{
  "n_layer": 9,
  "d_model": 256,
  "n_head": 4,
  "n_kv_head": 4,
  "head_dim": 64,
  "d_mlp": 1024,
  "vocab_size": 4837,
  "activation": "squared_relu",
  "norm": "rmsnorm",
  "norm_place": "pre",
  "norm_eps": 1e-05,
  "positions": "rope",
  "rope_base": 10000.0,
  "rope_fraction": 0.25,
  "qk_norm": false,
  "attn_scale": 0.125,
  "bias": "none",
  "tie_embeddings": true,
  "parallel_block": false,
  "init": "uniform",
  "init_std_qkv": 0.047,
  "init_std_o": 0.0111,
  "init_std_up": 0.047,
  "init_std_down": 0.00554,
  "optimizer": "adamw",
  "lr": 0.00112,
  "lr_mult_o": 1.12,
  "beta1": 0.9,
  "beta2": 0.95,
  "lr_head": 0.00455,
  "grad_clip": 1.0,
  "warmup_steps": 222,
  "schedule": "wsd",
  "decay_fraction": 0.835,
  "decay_shape": "sqrt",
  "final_lr_fraction": 0.05,
  "batch_tokens": 32768,
  "seq_len": 1024,
  "doc_mask": true,
  "train_tokens": 300900000,
  "steps": 9183,
  "dataset": "wikipedia_en"
}
Each number is 200 + 40 x the weight over its row's rms, rounded and kept within 0 to 999. Layers, rows and columns count from 0. The size before them is the row's rms in percent of the matrix's.

# layer 2 attention value, 256x256, rms 0.0454, rows 214-255, columns 192-223
088,174,245,204,157,214,237,135,173,240,228,204,245,217,178,184,259,182,181,243,298,205,230,186,197,170,160,189,172,245,174,164,226
084,180,173,154,280,255,150,176,206,222,208,231,255,207,175,186,148,162,147,219,135,172,182,231,257,258,197,223,222,150,115,227,214
091,243,245,127,206,189,207,132,217,232,205,132,217,232,171,214,245,161,232,160,149,113,150,212,257,201,221,219,204,241,224,140,143
099,244,281,159,220,242,220,146,242,203,260,242,240,159,177,109,148,212,113,188,257,231,270,194,164,187,197,205,171,160,153,165,232
095,254,197,209,193,192,250,191,150,225,204,238,190,230,274,197,197,196,192,185,139,170,162,209,235,151,143,222,312,246,248,185,145
094,184,208,225,215,273,170,221,282,226,262,261,200,167,117,148,253,190,211,219,190,209,262,167,123,192,227,220,174,232,110,190,155
096,149,256,146,284,287,237,171,193,228,289,186,241,219,250,135,211,200,224,181,150,185,251,260,199,198,148,248,187,151,194,212,174
098,211,177,218,221,211,223,239,169,193,164,232,190,256,220,181,183,234,199,215,256,216,203,202,198,218,179,138,208,129,233,197,212
101,284,160,152,180,170,202,254,191,212,196,213,237,221,96,196,201,248,145,252,145,193,258,213,203,180,173,205,207,166,283,284,245
095,271,189,243,164,227,241,328,177,151,206,186,151,265,237,199,244,214,206,230,219,161,187,200,261,179,253,191,185,223,146,214,251
097,219,217,183,196,241,177,196,190,138,246,252,160,204,163,124,179,211,180,272,175,168,217,170,208,216,217,269,166,250,269,223,224
098,162,273,239,249,269,158,166,164,201,207,139,156,227,264,228,181,176,223,157,199,233,169,132,216,151,111,250,209,178,189,192,171
094,231,257,229,234,199,75,240,176,152,267,200,210,183,208,192,225,168,125,284,138,209,181,207,224,147,115,182,134,207,269,210,243
096,236,167,139,225,153,194,175,184,138,252,291,231,134,113,173,224,198,186,174,241,199,176,151,207,161,230,272,222,194,275,227,217
092,216,219,227,208,246,219,151,305,175,168,196,253,277,187,187,160,212,210,266,205,261,180,276,207,245,254,232,274,213,157,193,195
096,292,156,217,209,219,216,214,223,202,197,180,195,177,251,194,222,100,237,211,175,245,173,237,208,160,179,181,206,230,205,284,243
095,198,293,209,236,200,189,163,184,259,235,187,184,82,175,166,208,219,120,204,176,152,189,165,241,176,225,232,170,194,160,271,209
089,168,141,126,183,231,206,171,288,194,217,185,186,132,186,272,248,181,212,181,290,149,214,93,129,162,234,200,156,210,198,234,172
102,142,159,180,186,164,125,151,163,196,210,175,191,190,184,124,179,222,227,186,168,173,151,245,208,147,227,194,251,192,185,245,194
103,181,218,271,245,251,246,254,165,187,227,225,237,138,176,192,239,250,185,258,157,207,144,253,195,195,237,187,69,218,214,272,214
099,271,158,135,261,192,161,161,131,276,169,170,196,241,220,250,185,136,116,142,235,216,262,275,205,260,201,267,170,165,155,188,153
098,256,139,154,134,220,164,267,197,200,122,254,166,225,216,179,153,140,128,212,198,150,140,228,199,217,121,176,173,187,213,265,176
097,212,136,164,167,191,188,196,261,186,240,222,241,192,244,210,237,127,265,229,263,224,240,183,232,145,223,200,258,243,136,81,158
092,287,201,200,256,185,166,198,222,186,260,230,120,205,196,220,231,267,170,192,210,180,230,172,187,191,229,188,228,208,218,136,140
093,236,289,282,247,195,172,178,170,250,190,201,141,199,223,155,181,191,206,115,187,157,167,138,246,153,191,224,179,179,237,219,173
096,252,232,175,260,262,219,182,228,242,151,160,221,133,239,137,213,232,180,156,211,187,209,216,144,237,159,184,283,206,274,178,205
099,187,228,194,209,202,186,194,153,238,232,262,203,110,223,161,203,207,311,164,250,128,244,161,247,206,148,186,183,191,143,147,221
093,167,155,181,117,190,118,224,223,212,175,128,242,171,195,241,224,201,187,343,224,215,224,180,215,251,101,208,307,129,190,156,246
093,218,192,244,257,166,272,119,199,242,247,183,202,211,205,226,191,169,201,205,197,173,189,270,167,223,198,252,200,145,157,215,187
098,148,225,217,173,216,266,185,123,199,169,141,211,149,198,218,198,199,278,266,170,221,231,201,161,216,115,149,203,130,257,189,182
099,225,219,179,207,164,186,219,157,202,199,188,212,206,271,122,178,180,241,180,174,208,203,150,200,235,195,206,136,172,293,234,230
095,277,220,181,209,196,166,307,173,187,224,244,194,166,272,197,154,168,163,187,186,225,222,268,223,159,166,260,139,211,213,246,147
096,228,202,232,131,153,159,192,175,243,118,250,215,209,96,232,240,203,210,194,166,230,154,222,132,144,191,231,157,142,306,173,231
100,122,162,253,166,182,107,194,178,260,246,249,232,158,259,183,182,243,191,180,215,184,255,226,101,219,172,257,195,218,160,225,197
095,240,192,204,155,123,227,242,236,160,112,191,163,189,202,255,200,241,177,205,174,173,239,188,226,218,184,126,188,166,228,178,215
090,211,173,163,172,207,228,117,198,226,184,192,179,142,137,213,124,266,152,238,195,211,177,124,204,178,223,223,185,176,188,136,182
090,253,120,144,177,247,145,137,203,250,181,198,245,144,136,259,142,215,201,241,251,207,215,293,115,183,214,177,241,163,213,116,210
095,191,120,186,94,263,258,215,269,168,188,159,173,234,100,292,264,168,184,129,187,216,213,160,230,157,195,181,175,174,221,138,227
093,172,183,161,260,212,265,274,232,168,173,218,165,116,185,152,186,92,269,229,177,184,232,162,220,221,185,206,268,214,118,229,219
096,245,109,133,169,204,244,260,231,244,140,186,170,182,188,188,196,242,216,183,214,217,135,185,141,189,157,128,225,222,219,113,186
095,236,200,255,211,156,223,201,192,257,159,199,240,185,253,173,191,241,244,123,181,138,185,195,217,139,213,201,225,159,206,190,190
097,224,192,145,148,161,152,221,186,303,193,186,162,185,171,214,199,191,160,256,215,224,237,151,179,181,190,199,270,231,152,167,202